Weights of a small GPT-style language model, trained from scratch on English Wikipedia.
Architecture: rotary positions, no biases in attention or MLP, capped logits.
Each number is 128 + 32 x the weight over its row's rms, rounded and kept within 0 to 255. Layers, rows and columns count from 0. The size above them is the row's rms in percent of the matrix's.

# layer 9 MLP up, 256x64, rms 0.195, rows 0-104, columns 0-63
size [ 98  85  97 110  90 100 115  97 111  84  82  81 101  89 105  85  83 100 100 101  83 105  93  93  99 124 105  99 107  95  95 115  78  94 112 102 121  98  97  95 106  68 118 111  94 116  95  94  99 114 115 109  88 108 106  94  97  95 108 105 101 107  97  88 111 106  97 112 111  94 108  93  95 112 100 119 100  93 107  95  88 112 103 105 111  99 106  80 104 101 104  96 103 101  98  86  93 102 101 103 104  91 120  93 105]
[[ 46 166 111 133 166 105 152 108 115 141  72 192 146 131  93 153 130 183 163 149 160 106 126 131 146 141 124 152 127  96 124 128 102 110 155 129 132 137 130 136 142 104 135 129 154 122 217 101 181 106 151 160 114  89 109 144 127  82  53 166 120 143 209 103]
 [151 118 132 108 112 139  60 147  87 150 158 140 146 157  95 126 115 148  70 168 145 115 173 124 127 136  43 146 146 113 140 135 177 121  76 139 184 138 138 132 126 142  65 123 185  98 145 134  87 130  95 159 171 133 123 163 192 126 104 182 101 129 197 117]
 [176 112 128 153 123  64 170 165  53 100 113 116 103 102 118  84 124 101 180 146 164 134  68  74 156 158 154 113  84  84  94 157  96 125 122 115 133  94 120 183 135 153 171 124 128 129 147 156  93 172 133 163 141 103  76 104 125 123  67  86 111 138 100 153]
 [168 128 178 138 131 149 135 149 105  92 183 171 130  95 113 132  80 145 113 150 106 121 100 187  98 158 102 177 112 119 123 191 182 102 120 122 164 129 112 159  82 117 135 138 144 103 104 113 120 151 123 139 199 102 102  87  87  56  94 122  93  46 128 118]
 [154 122 127 121 133 170 167 144 125 133 123  93 149 145 123 103  77 108 126 124  85 107 196 165 116 119  71 143 149 136 161 178  88  95 116 140 147 130 139 140 138 173 125 150  76  78 156 146 119  77  85 136 143 157 107 182 194 126  99 182 182 114  71 188]
 [179  82  93 183 168 135 108 165 150 153 130 178  63 121 176  44 136 113 182 114 124 134 182 122  87 156 139 150  97 133  63 129 114 100 108 131 122 112  94 166 181 112 115 131 119 120 139 127 124 146 117 139  86  93 194 136 108 125 105 141  99 139  96 176]
 [135 146  93 135 117  85 158 127 121 114 109 208 102 146 131  99 183 114 131 207 123 158 112 115 133 114 169 146 114 153  85 120 162 166 116 134 196 167 132 155 156 122 135 122  77 151 102 136 105 148 127 104 159 110 131 105 146  86 183 104 224 100 156  82]
 [182  74 180 147 182  90 112 108 114 145 102 106 182 163 151 108  87 151 139 125  92  87 158 104 132 161 107 131  55 113  70 108 122 132 114 121 172 108 134  90 121 101 162  73 101 102 158 146 145 163 138 142 138  58 166 167 157  95 106 162 147 128 125 171]
 [ 65 216  92 171 154 123  88 156 166 107 113 129 174 127 128  41 160 135 182 106 100 111 133 145 156 113 129 120  99 104 111 102 177 136 155 162 129 112 108 157 154 106 143 149 134 106 157 132  92  98 148 151  34 113 128  85 143  96 129 116 111  85 143 128]
 [177 164 133 159 117 111 123 157 119 158 133 120  99 121  91 106 113 155 199 119 132 201 137  99 137 198 105 116  75 126 129 125 109  93 110 135 137 209  83  93 120 145 142 154 105  64 180 157 166 103  97  91  88 143 117  61 109 141 117 103 119  95 143 129]
 [198 172 154 128 161 148 129 136  81 152 152 148 161 116  77 126 176 104 125 142  98 123 138 189 150 124 119  73 154 198 149 176 147 134 130 152  83 152 145 164 154 186  92  86 149 157 139  73 190  98 154 116 101 113 145  73 122 159 135 118 139 103 152 115]
 [125 204 104 133 143 128 143 105 152 125 158 110 127  69  81 193  95 176 159 135 130 100 119 123  90 205 154 106 152 118 125  94 103 120 151 173 110 121 144 186 151  47 182  97 165 104  56  99 121 148 124  94 138 127 135 128 119 116 112  92 154 112 144 121]
 [143  89 124 187 187 121 146 158  93 155  81 104 159 128 106 150  50  68 162 121 132 141 179 165 114  75 151 138 130 146 123  98 152 189 128 151  95 152 183 157 149 102 159 164 150  95 153 117 117 146 151 104 160 140 186 143 107 129  86 118 163 109 110 180]
 [187  86 125 125 169 201 102 124  59 215 103 116 129 138  95 116 121 122 160 134 111  96  88 177 178 109 120  89 108 116 175 146 108 113 169 135  94 118 122 117  91 166 109 131 141 150 117 126 104 112 157 149  86 114 191 116 166 110 153 151 123  90 176  85]
 [128 101 125 107 120 100 173 149 124  92  99 178 165 177 106 150  89 106  89 116 131  98 123 177 111 131 148 113 172 163 101 141  76 101 140 161 155 139  67 105 180 152  95  69 138 171  86 121 140 160 136 134 123 118 127 106  98  80 121 117 169  90 216 172]
 [145 137 143 101 183 179 114 157 109 134  64 170 140 124 133 103  94  38 118 168 156 117 117  80 136 108 145 115 150  81 105 112 131 204 125 164 177 116 133 135 154 195  93 151 125  85 142 127 126 132 145 119 105 132  93  85 167 127 155 155 176  92  79 130]
 [137 189 132  85 124 137 144 134 149 140  76 142 103 134  64 108 193 123 157 178 133 108 101 137 193 166 120 106 118 129  60 136 155  96 137 104 146 104 101 113 188 131 113  74 110 118 120 218 184 146 112 100 127 156 146 114 146 131 101  96 155 124  84  99]
 [142 134  64 100 194 126 155 148  81 139 179  48 121 145 118 101 143 166 124  78  96 118 122 153 188 114  96 142 171 129 138 118 151  75  71 135 130 139 157  95 127 135 153 150 131  49 136 137 137 151 172 193 109 135 163  93 172 137  91 119 124 121 133 120]
 [171  70 120 168 138 147 156 173 123 109 120 132 145 120 144  91 122 182 132 194 149 164 101 152 126 165 129 156 127  58  99 156 104 139 111 160 129 116  73 164 155 154 169 130 203 185  74 110 150 143 196 125 120 135 158  90 146 114 116 130 148  84 153 157]
 [127 159 161  84 108  74 108 154 149 159 196 116  98 117  95 139 118 152 103 106  86 100 133 134 137 132 104 184 126 142 101 131 114 178 221 190 129 129  85 136 160 136 120 187  98  53 123 118 117 163 152 176 130  96 134 149 105 156 165 140  93 119  92 127]
 [156 106  76 160 154 125 107 117  51 143 118 140 161 134  98 129 132  75 124 175 123 142 108 111 208 130 112 165 106 110 122 129 174 114 126 153 177 128 132 137 203 123 140 141  92 119 143 177 165 138 104 139 131 174  77  64  91 190 119  73 113 144 100 130]
 [111 162 121 191 108 142 131 146  92 131 114 129 120 158 132 145 161 123 121 118 118  65  89  61  98 137 150 121 116 134 144 142 160  87  95 136 125 145 110 156  99 173 155 131  63  74  85 131 146 184 149  95  92 100 103  90 203 111 166  65  82 108 168 142]
 [116 178 152 131  64 150 204 122  96 110 117 141 100 141 107 195 180 123 155  63 143 110 183 179 128 136 142 149 134 109 171 147 118 136 116 109 117 123 109 178 158  90  62  93 135 113 151  69 102 147 137 121 115 158 126 138 137 118  78  64 123 167 143 147]
 [152 100  76  75 136 153 198 145 151 121 129  84 133 147  88 135 114 114 194 137 108 137 160 161 146 118 122 177 125 134  86 116 139 109  42 123 157 103  71  95 191 113  63 113 102  87 113 133  68 125 123 106 169 101 138 159 166 126  94 147 125 122 123 145]
 [ 94 180 164 116 107  78 107 143 164 158 152 125 182 126 106 155 123 103 146 132  84  96 140 123 186 189  96 129 191 119 104 119 123 171 118 167 119  56  90  93 125 124  95 186 161 158 143  93 136 121 124 192  91  92 118 119 121 149 153 181  88 103 133 138]
 [100  84 183 120 107 114 111 163 109 178 126 139  67  98 140 119 124 103 110 108 134  91 120  95 171 118  95 148 142 148 141 174 103  77 155 135 131  93 101 117 118 147 173 105  74 151  71  92 154 135  97 156 205  79 172 119 119  77  69 151 153 110  91 106]
 [175 170  81 135 161 117 149 162 110 131 128  92 171 114 160  80 109 158 165  60 122 134 131 127 175 166 183 144 118 134 177 133 144 125  81 116  49 141 165 114 151 140  68 131 122 135 149 163 148 128 124  97  74  94  99  91  92  57 130 144 140 141 122 166]
 [171 100 111 106 110  96 157 103 177 127  92 141  98 131  43  72 157 123 165 115 185 144 178 133 140 102  96 197 157 100 148 203 111 164 115 118 111 113 158  75 141 141 177 107 122  87 123 143 170 136 123 122 157  75 133 109 131 114  88 171 118 122 143 153]
 [187 129 132  69 128 154 111 190  95 143 156 117 104 151 146  68  75  98 112 120  54 123 135 123 166 134 143 136 115 131 187 212 139 138 124  97 110 113 131 162 181 101 169  98  99 138 129  92 109 161 127  72 105 119 147 145 148 129 180 111 124 173 171 121]
 [103 158 131 156 111  84 187 141 153 162 119 134 133 125 125 132 170 135 178 165 173  54  82 161 176 107 146 166  77  91 163 181  97 148 123 116 115  79 100 137  67  86 154 137 155 112 145 123 171 146 106 103  87 131 128  47 121 101 146 108 124 102 124 134]
 [180 162 103 149 170 142 151 118 136 197 106 166 156 138 123  90  24 135 127 159 125 142  94 171 173 135  87 105 178 173 130 152 151 185 111 118 139 135 125 144 118 119 178 112 150 139 121 127 199 188 112 117 100 121 104  96 114 100  97 137 112 104  85 116]
 [129  78 151 115 169 119 113  90 139 145  67 184 155 111 133 203 149 175  74 176  73  87 195  90 127 132 134 142  99 122 131 131 101 135  83 103 155 133 168 168 162  93 152 124 142  72 125 131 184 142 160 153 113 110 117 144 150 105  86 136 155  95 159 131]
 [206  93  85 130 123 152 146 117 131 151 137 147 130  48 106 134 125 146  87 110 114 165 153  82 120 171 131  87 173 134 113 149 145  87 135 156 172 210  84  83 136  83 117 103 155 128 145  71 113 161 154 178 130  98 148  88 106 104 164  93 141 125 157 118]
 [145 155 146 166 103 181 105 176  90 131 109 162 102 179 164 124  86  91 118 130 139  68  98 107 127 111  93 167 153 144 102 136 100 119  83 104 191 105 190 177 124 163 174 142 140 159 101 145  78 148 150 158 125  61 103 110 165 118 142  82 167 122 137 158]
 [147 136 132 146 183 126 132 174 144 118 127 164 158 190  92 132 131 104  99 125  72  99 128  99 147 161 108 207 124 175 129 108 135 103 115 157  60 113 114 148  84 180 105 113 115  94 119 135 151 112 145  74 157 170 109 127  93  80 205 165 109  79 137 141]
 [125 158 159 157 160 142 132 137 134 145 116 150 106 143 140 123 178 188 130 126  89 119 128 124  70 140 138 115  72 125 167 175  98 185 143 147 149 118 127 178 152 133 133 137 120 161 225 129 163 102 117  64  98 136 223 104 114  74 100 153 122 130 156 113]
 [109 105 171  70 178  65 100 142 149 135 175 131 143 178 138 143 128 115 107 163 131 112  94 151  98 132 153 123  96 138 176 112  45 176  56 126  86 136 119 129  86  98 174 120 177  66 104 167 124 188  93 148 128 109 132 145 149 123 131 118 143 130 159 127]
 [102 141  69 124 153 128  75 158  75 106 190 115 127  95  88 132 156 113 109  93 167  96 157 143 160 109 115 130 116 100  87 111 153 167  45 181 139  82 137 154 131 131 142 170 183 151 140 116 127  55 126 152 125  77 142 135 189 132 109 123 116 120 157 168]
 [160  76 141 103 141  67 142 136 113 151 155 106 132 121 126 169 135 106 114 152 175 121 160 120 112 169 143 165 199 155 176  89 180 194 140 112 102  99 115 146 138 122 149 139 140 117 112 125 196 138 196 134 138 107 110 142 115  99 118  93 158 174 221 139]
 [138 106 109  89 127 188 129 139  76 146 111  97 160 103 100  97 180 126  51 148 130 133 140 143 129 116 142 114 163 137 157 146 152 153 142 162 170 132 104 138 133  16 149 135 124 123 170 137  92 140  67  97 149 147  82 119 105 121 184  89  97  78 143 162]
 [133 179 152 119 167 119 111 179 109 156 127 164  62  93  95 169 128 101  78 127  80  97 116  85 134 130  89  63 160  98  85 106 188  51 137 112 111 164 130 103  98 101 147 111 167  80 146 169 141 123 133 144 173  95 145 111 146 124 108  94  97 144 101 121]
 [128 115 112 159  98 145 115 156  60 115 111  92 120 140 125 172 142 134  97 137 126 116 152 221 147  82  79 112  99 137 103 176 207 169 117 165 106 133 129 143 138  71  63  88 144 144 114 148 181 180 132 120 149 109 134  99 130 158 130 103 160 177  95 111]
 [168 163 137  82  89  83  96 167 152 133 146  94  92 167  85  58 107 107 140 118 128 157  85 183 140 126  99 129 169  99 104  94  76  91 159 143 156 135 116 132 123 140  51 186 120 143 108  92 128 131 136 112  62 119 144 141  78 109 141 107 187 107 139 115]
 [106  85 144  86 137 128 164 163 109 122 160  18 143  65 126 103 148 106 137  68 144 129  80 150 159 127 114 101 142 133 148 156  94 166 120  98 119 133 137 207 144 127 143 167  82  56 120 146 116 143  94 166 117 128 131 106 144 130 137 121 186 149 108 166]
 [ 82 112 180 185 121  76 130 103 146 188 141  90 155 121 100  68 110 102 130 101 134  77  88  93 137 188 141 159 112  98 141 162 136 114 118 117  94 161 108 156 126  92 154 166  84 128 182  77 165 157 181 113 116 127 141  88 143 116 113  75  91 161 153 144]
 [133 186 145 103 145 230 152 149 135 142 126 124 113  92 118  76 143 137  74 118 151 122 109  73 140 148  87 102 112  66  74 125 139 129 110 115 173 115 130 148 141 175 132 149  83  68 138  87 190 106 151  87  77  99 124 150 121 145 134 120 160  96 156 155]
 [125 134 143 183 106  97 186 149 146 147 128 158 121 129  90 106 215 134 138 138 136 107 115 103  85 126 110 202 157  66 102 137  81 181 179 134 113  67 160 145 111 148 179 102 182 115 141  89 116  82  95 180 128 118 132 143 139 139 108 163 132 101 148 144]
 [ 86 143 103 158 121 125 109 137  99 164 170 110 114 104 112 152 116 153 104  50 117 130  94 157 135 197  66  57  93 161 132 134 104 108 144 135 148 171 102 134 121  99  87  92  88 134  96 140 183  70  73 135  80 110 146  93 132 140 127 164 173 122 166 156]
 [122 140 141 122 117 154 180 154 168 153  65  70 140 134 135 150 170 115 104 109 158  37 147 134 173 132  81 191 117 132 165 164 168 130  93 137 142 123 140 153 100 176 150 118 119 170  90  72 119 167  68  91  76 155 137 149 150 116 158 122 143 103 145 129]
 [103 133 163 137  86 122 127 175 125 138 116  92  82 161 148  91  98 125 120 170 106 120 109 132 126 146 191 169 115 185 142 152 144 116 155 120 153 118 119 153 140 136 121 183 134  32 189 115 169  66 113 128 105 111 175 204 136 113  78 170 127  95 129 121]
 [124  80 152 150 196  97 182 122 142 171  80 171  60  94 138 110 122 117 115  99 116 160 139 116 167 108  88 145 120 116 153 116 103  87 114 117 214 116 101 129 158 108 133 108 152 120 133 132 158  64 135 145 146 117 159 142 205 139  77  96 158 108 178 137]
 [163  97 135 134 105 112 159 156 164 123 118 200 124 180 119 107 137  65 130 116 143 109 145 161 174 134  95  76 167  98 114 131  89  80 132 151 140 120 100  89  92 181 143  80 157 197  88 110 117 138 104 163 157 134 115 181 138 118  47 122 156 161 150 138]
 [119 121 123 170 138 123  99 171  82 128 106  31 144 133 136 158 111 130 119 169  84 125 111 158 135 155 112 116  91 151  67 151 139 137 135 144 161 128 141 133 163  95 108 105  22 143 103 120  84 149  98 133 132 161 152 133  83 171  72 128 142 116 200 131]
 [133 160  93 100 159 177  87 165 136 124 149 135 100 113 101 168 145 124 125 138 144 109  75 139 132 118 182 214  98 146  42 136  99  88 188 179 116  84  91 144 117 107 170 130 120 141 105  76  62 108 163 154 144 116 116  89 125 114 105 136 122 134 157 152]
 [172 128 129 150 108  81 171  81  72 143  83 169 124 140 103 154  69  52 100 103 120 162 145 128 131 142 107 108 127 126 174 116 103 142  83 140 146 139 131 156 174 158  91 158 114 148  93 125 139  50 167 131 180  91  79 100 157 151 159 160 150 110 160 154]
 [165 166 174 138 174  85 116 111 113 146  52 151 172 180  91 131 171 169 122 108 128 126 104 110 172 147 132 129 124 181 126 180 107 148 178 130 106 195 140 202 124 104  86 149  88 143 140 144  94 147  90 136 155 129  68 127 127 126  90  81 125 131 126 109]
 [128 133 110 145 141 156 132 159 171 126 101 128 139  69 139 125 152 117 181 156  95 109 142 123 147 137  85 111 137 133 179 113 153 199 106 164 128 128 161 177 175  97 180 118 105 140 128 100 116  74  46 142 112  79 147  95 115 130 111 165  40  88 140 164]
 [142 127 171 130  64 172 183  84  97 128  85 114 194 110 153 105  87  90 117  89 165  73 125 152 167  88 119  93 144 112 150 106 137 133 114 117 127 107 112 136  67 175 154 141 108  84  83  97 151 156 117 159 122 100 176 117 117  72 148  99 121 165 161 175]
 [146 163 115 179  82  79  86  94 167 158  96 122  70 154 165 144 157 125 139 182 146 127  96 130 105 171  98  92 150 122  66 189 147 156 120 160 141  97 128 115 186 162 140 128 151  94 106 108  28 134 113 149 122 135 117 121  88 135 119  98 125 172 131 143]
 [102 190 179 191 170 134 118 129 139 129 138 149 162 161  67 133 158 109 170 155 134 147 112  85 200 138 178  91 177 134  94 121 172 108  93 166 123  96 113 111 122 107 114 113 153  89 145 111 147 103 150  95  87  50 128 130  84 116 139 158  99 150  99  92]
 [130 134 129 128 147 116 226 172 132 135 151 127 131 122 119 118 108 145 153  68  90 162  76 114 100 198 109 161 143 170 110 101 138 103 144 144 170 108  95 214 115 117  92 115 165 129 161 125  72 157  64 176 129 128 156 136 103 119 120 129 158  86  94 114]
 [160  96 119  91 129  93 166 128 116 102 109 131 140 138 130 167 102 168 122 210 102 117 105 102 120 160 131 128 153 110 114 163 103  70 135 152  90 147 147 119 113 137 183 147 163 153 145  76 174 128 179  92 149 117  76 113 144  87 113 205 158 215 113 140]
 [146 130  93 136 150 196 151 120 157 142 125 145 112 148  93 156 146 138 107  93 115 164 137 147  76 144  95 124 133  66  31  86 151 144 159 105 145 126 125 150 126  83 162 138 130 104 206 160 171 140 200 165  70 121 124 134 115 130 136 130 161 101 182 120]
 [112 125 141 100  85 134 122 152 143 191 163 109 134  73 149  99 112 138 128 114 125 119 157 147  99  89 193  81  57 135 121 115 166 135 119 143 100  78  60 170 133  70 110 124 116  95 129 198 160 114 135 115 170  95 163  70 145  90 110 111 167 118 165 136]
 [162 167 148 129 173 120 140 119 168 153  94  92  91 191 134 113  92 140 153  85 136  95 150 101 119 143  90 126 157 158 113 176 223 149  98 143 111 126 133 141 177 173 168 132 151  96 198 136  85 153 172 135 109 126 142 120 157  79 155 191 139 141 132 104]
 [117 119 144 103 115 122 130 149  94 119 109 131 120 122  72 139 121 118  93 139 133  75  86 122  67 158 187 135 152 173  97 161 130 171 144 163 107 113  85 169 148 180 170 172 132  59 108 106 170 135  96  89 124  93 140 179 118 107  68 151 138 104  49 126]
 [108 124 190 140 122  76 110 113 125 184 143  89 104 126 156 137 147 102 153 142  50 134 113 147  95  97  92 144 141 108  94 116 128  85 138 101 142 109 124 157 102 202 130 159 102  73 169 155  93 133 111 101 135 107 141  74 130  81 124 136 180  66 105 198]
 [147 141 177  72 118 128 101 153 131 136 138  70 150 188 157 123 108 106 161 113  87 109 176  88 155 117  90 198 135 117 151 102 156 126 103 170 100 176 162 116  87 150  91 121 125  83  93 109 140 136  48 157 124  93 171 145  86  89  86 161 154 129 121 113]
 [116 109 186 103 151  99 151 202 114  99 134 107 132 135 139 113  96  93 106  76 141 120 109 158  93 169 132 153 182 138 102  93 147 130  34 152 115 168 167 151 127  60 127 117 103 164  97  84 116 195 100 123 136  97 131  97 113  85 152  96 105 159 111 114]
 [183 140 124 127 149 163 117 138 107 147  83 110 144 123 182 137 170 158 107 139 100 131  76 121 162 137 150  99 144  68 122 102 158 142 148 151 175  91 101 119  92 144 110 118  65  99  91 151  90 144 155 136  94 129 156 168 136  88  62 169 145  52 174  72]
 [162 104 121 159 162  97 101 118 153 160 125 117 107 127 126 171  95  76  87 132  99 118 132 119 102 140 117 132  69 196  71 141 187 137 159 151 103  41 117 169  79 112  82 137 101 113 131 103  93 126 114 130 120 115 152 107 147  67 182 156 108 122  70  98]
 [191  56 146 136 170  79  77 150 184 150 127 107  96  97 108 154 137  89 151 129  99  66 133  92 169 191 178 126 158 116 149 109 125 176 149  97 145 151 115 179 167  84 159 159 131 154 109 106 145 149 101 180 147 153 118 127 119  85 102 125 127 118 129  96]
 [ 92 113 140 107 182 141 132 135 100 161  95  69 100 172 141  85 139 144  77 166 146  83 162  79 197 141 144 128  84 179  85 105  90 125 134 111 163 129  85 128 157 119 179 160 112  83 109 123 132 162 117 187 149  57 125 126 141 140 143  99 168 107 153 139]
 [170 121 126  97 174 147 147 111 103  96 166 132 159 132 189  88 144 119  91 132 138 136 106 190 103 187  81 139 178  77 177 154 149 128 160 172 156  92 131 152  89 107 140 105 127 120 129 106 165 160 180 184 151 132 130  71 112  81 102  92 184 105 111 129]
 [137 124 166 134 128 193 141 179 176 102 139 121 133 133 114  88 120 143  88 111  79  88 106 126 114 153 125 108  81 155 101 134 114 183 131 187 111 166  76 117 139  95 162 153 118  56 156 162 146 142  95 152 175 111 160  44 113 172 126 143 152  79 145 148]
 [107 120 196 195 198 141 132 153  85 157 197 107 203 146  77 137 168  83 136 145 124 124 134 114 114 126 103 134 163 113 149  55 141 104 136 137 130  90 112 121 124  89 147 134  85 108 135 131 145 201 122 111 146  91 171 164 106 135 121 118 148  85 138 153]
 [151  96 138 133 154 112 118 156  66 147 138 146 120 159 103 130  59  74 100 156  93 123 129  87 124 175 129  99 153 156 108  83  77 112 142 144 137 204 156 187 126  82  83 134 152 129  69 198 154 150 162 116 104  98 119 150 153 119 132  88 105 173 156 127]
 [169  71  48  88 116 108 151 136 157 128 162  99 138  96 139 125 168  99 135 166 105 126 100 149 182 124  93 100 108  93 115 136 146  92 159 109 134  66 110 121 167 136 137 196  94  85 127  97 143 155 111  74 168  99 192 145 130 106  57 130 136 142 132 103]
 [144 129 159 143 104 148 116 121 120 153  69 179 137 106 125  87 145 168 155 141 127  69 151  94 132 144  87  87 147  63 125 166 191 139 131 112  87  56  67 114 183 120 168 100 133  82 119 113 138 152 137 192 119  80 139  70 115 123 122 155 125 165 118 135]
 [162  80 126  89 135 179 137 120 144 129 140  90  80 179  67 130  96 155 103 217  97 131 117  93 108 196 146  81 145 125  98 145 100 164 139 131 122 106 136 143 126 101 124 127  88  89  81 128 102 165 147 144 191 123  98 164  88 147 141 142 142  58 124 143]
 [107 206 103 161  94 180 112  97 129  89 133 120 149 204 127 141 106 104 107  71  97 134 140  78 143 191 150 123 144 108 113 138 113 147 114 150 126 109 163 110 125 120 157 142  97 138  64 191  94 130 132 126 158  99  95 156 200  77 160 163 148 144 113  94]
 [160 169 123 100 173  82 170 159  49 153 147 116 185 157 112  86 152 167 175 106 117 159  62  99 119 143 173 145 114 133 102 185  74 125 176 151 164 141 104 143 126 147 116 157 109 140 144 102 120 124 153 145  99 127 151  76 138  89 107 186  90 105 130 149]
 [104 149 126 110 140 139  82 164 139 155 207 158 155 123 132 119  92 147 111 111 127 123 108 143  97 171 137  82 141 104 184 149 118 146 220 164 111 122 133  98 163 164 166  86 166 110 121 119  93 167 123 179  63 114 130  76 128 131 136 172 166 167 154 175]
 [109 115  98 138 102 117 107 137  99 145 126 119 102  91  75 163 173 145 163  76 101  78 140  72 132 212 134  93 159 103 138 157 181 167 137  81 182 119  58 160 130 157 134 153 154 127 115 120 130 118  96 136 157 112 109 152 123  68  68 160 110 157 142 100]
 [159 114  93 107 192  82 160 103 130 138 135 116 124 175  72 146  98 137 107 132 140 145  94 141 102 130 171 129 141 101 181 147 130 162 153 179 131 142 100 132  58 105  57 184 137  87 147  93 130 141 114 146 177 180 220 140 129 121 136 114 112  98 148 150]
 [157 140 136 168 156 123 114 130 106 140 137 165  89 140 109  92 175 141  99  86 121 142 179 149 130 140  96  81 161  59 137 127 182 163 213 138 144 142 177 146 155 138 144 159 121 166 150 126 111 164 149  82 101  99  94 162  99 103 153 136 180 139 198  82]
 [107 122 161  89 143 133 163 154 136 130 160 219 121 147 151 163 189 145 104 123  76 147 120  60 143 107  90 142 168 109 155 185 200 169 129 110 138 134 110 143  86 142 167 140 117  94 107 114 111 163 133 176 131 152  72 118 137 126 166 121 178  98 174 125]
 [159 163 158 144 100 130 154 144  74 111 112  61 147 113 149 143 172 108 136 173 143 119 142 125 118  87 100 181 117 106 123  77 118 105 167 142 100 109 106 149 129  89  69 111 109  96 146  88  96 149 190 109 167 170 122  81 101  98 102 159 222 139 155 153]
 [218 164 120 119 136 118  76 138 102 126 116 151 150  94 111 139 133 145 108 147  57  78 147  72 125 117 161  92  98 173 100 107 154 156 162 141 173 110 203 151 112  79 129 178 191 120  76 121 129 153 128 151 126  93 132 120 136  92 155 165 137 130  93 145]
 [187 132 124 161  87 137 134 130 145 104  62 135  91 171 115  78 166 111 157 130 109 100 188 118 118 119 125 114 123 173  68 119 127 125 151 173 164 155 133 154 149  72 132 217 154  91 183  54 130  76 156 142 126  90 101 136 112 128 158 140 125 126 131 136]
 [161 109 155 120 148  85 137 179  94 130 117 113 140 215 101 175 153 164 123 128 135 124 155 129 134 140  74 134 108 151 177 157 133 112 125 143 113 148 119  95 117 113 166 185 136 196 132  73 142  89 138 186 165  85 156 104 112 169 113 150 138 195 186 152]
 [129 116 108  51 138 160  96 169  93 164 123 135  89 171 140 135 132 101 103 138  95  65 137  70 116 144 120 123  94 128 130 152 108 136 128 135 146  42 110 132 110 146  62 113  45 125 124  87 157 203 153 100 114 118 136 167 127 163 111 115 109 171 156 144]
 [ 91 189 117 140 141  90 125 139 223  84 128 146 120 137  80 116 124 134 165 178 108  77  80  90 142 178 113 131 134 111 139 136 138 126 139 126 125 172  86 181 148 159  96 120 155 148 103 134  82  94 145 139 156  77  78  82 110 133 138 147 161  80 165 173]
 [105 128  96 151 120 166 151 112  65 166  80 181 119 129 123 109 121 199 112 105 135 134 154  65 104 164 108  96 103  58 154 117 103  87 127 154 111  99 106 140 132  94 140 101 145 115  82 107 143  62 115  83 116 129  78  96  80  86  89 108 118 125 190 139]
 [175 123 137 129 169  86  33 120  97 163 166 133 151 152 144  91 106  60  87 111 153 146 132  96 121 145  79 144 131 101 160 110 185 109 161 140 168 142 137 125 125 150 144 124  96 116 177 108 146 105 152 170 113  99  91  89 158 114  84  73 135 148 198 117]
 [131 149 116 143  92 125 121 178 102 126  75  95 161 121 108 123 128 149 135 143  89 145 154 138 110 136 132 170  85 115 147 148  66 141 121 131 177  94  36 145 106 130 118 132 128 108 231  98 131 157 125 144 118 131  65 143 170 169 109 164 183  67 115 131]
 [138 107 105 100 144 157 114 136 111 131 152 134 139 202  84 116 131 114  77 137 109 127 132 123 115 130 132 191 125 101 115 221 129 160  64 147 119 118 142 148 146 173 144 153  88 105 104 188 182 161 146 151  93 114 114 109 102 163 189  81 152  60 153 105]
 [136 142 161 115 129 134 117 149 115 199 146 113 156 111 106 179 140 164 118 120 128 118 105  89 137 141 147 140 168 111 100 126 180 131  99 176  42 135  91 115 145 120 204 182 133 146 142 114  75 109 139 134 131  72 128  67  75 136  95 163 126  77  77 162]
 [158  88 156 114  76 144 109 140  88 136  55  94 115 124 110 188 169 125 129 133 146 128 145 140 144 140 149 102 188 120 186 132 122 109  78 120 161 118 118 111 130  86 164  48 173 135 109 138 139 101  87 124  99  96 184 108 158  92 123  62 100 163 173 142]
 [132  93 108 101 110 165 153 102 103  80 141 105 119 185  90 139 173 167 151 131 159  81 121 111 136 114  98  92 152  81 148 126 198 113  85 226 106 149  81 182  79 133 133  81 141 125 112  88 116 102 126 154 138 121 128 144 155  86  98 153 167  86 131 134]
 [175 106 156 135 152 110 111 124 154 112  69 155  81 184 115 127 128  69  84  80 169 169 201 173 120 116 142 169  79 122 101 177 186 125  74 133 156 155  60 103 132 135 134 121 114  81 156 124 106 124 140 107 108 174 139  90 109 140 142 115 126 129 145 163]
 [146 161 126 196 165  76 159 173  88 102  79 132 182 108  90 100 134 131 152 158 123 150 133  67 105 120 107 160  90 145 128 147  79 157 168 123 142 124 134 194 124 125  66  97 179 101 132 119 110 116  66 148 141 106 178 188 121 114 108 136 124  89 122 156]
 [115 119 146 144 119 101 151 122 145 145 159 149 167 113 135  77 137 139 106  62  90  75 112 153 113 166 129 150 107  75 150 111 137 135  77 122 155 124 142 118 185  68 144  86  97 144 129 104  66 115 161 188  85 138 122 140  90  97  89 111 147  74 156 212]
 [140 104 126 105  86  56 122 139  95 152 176 118  68 122  91 127 132 114 205 115 133 166 203 144 165 144 184 120 141 113 133 118 130 106  99 135 132 146 119 162  84 126 169 184 135 126 131 105 112 190 166 100 103 112 103 107  94 158  84 191 178 133 117 118]
 [130 112 147 137 143 136 139 185 121 135 159 122 145 156 125  67 138  59 100 101 104 195 121 136 147 104 114 158 149 119  78  90 111 166  94 119 115 125 133 169 115 128  88 124  60 125  90  54  90 105 158  70 123 124 102 153 151 152  77  81 128 162 145 189]]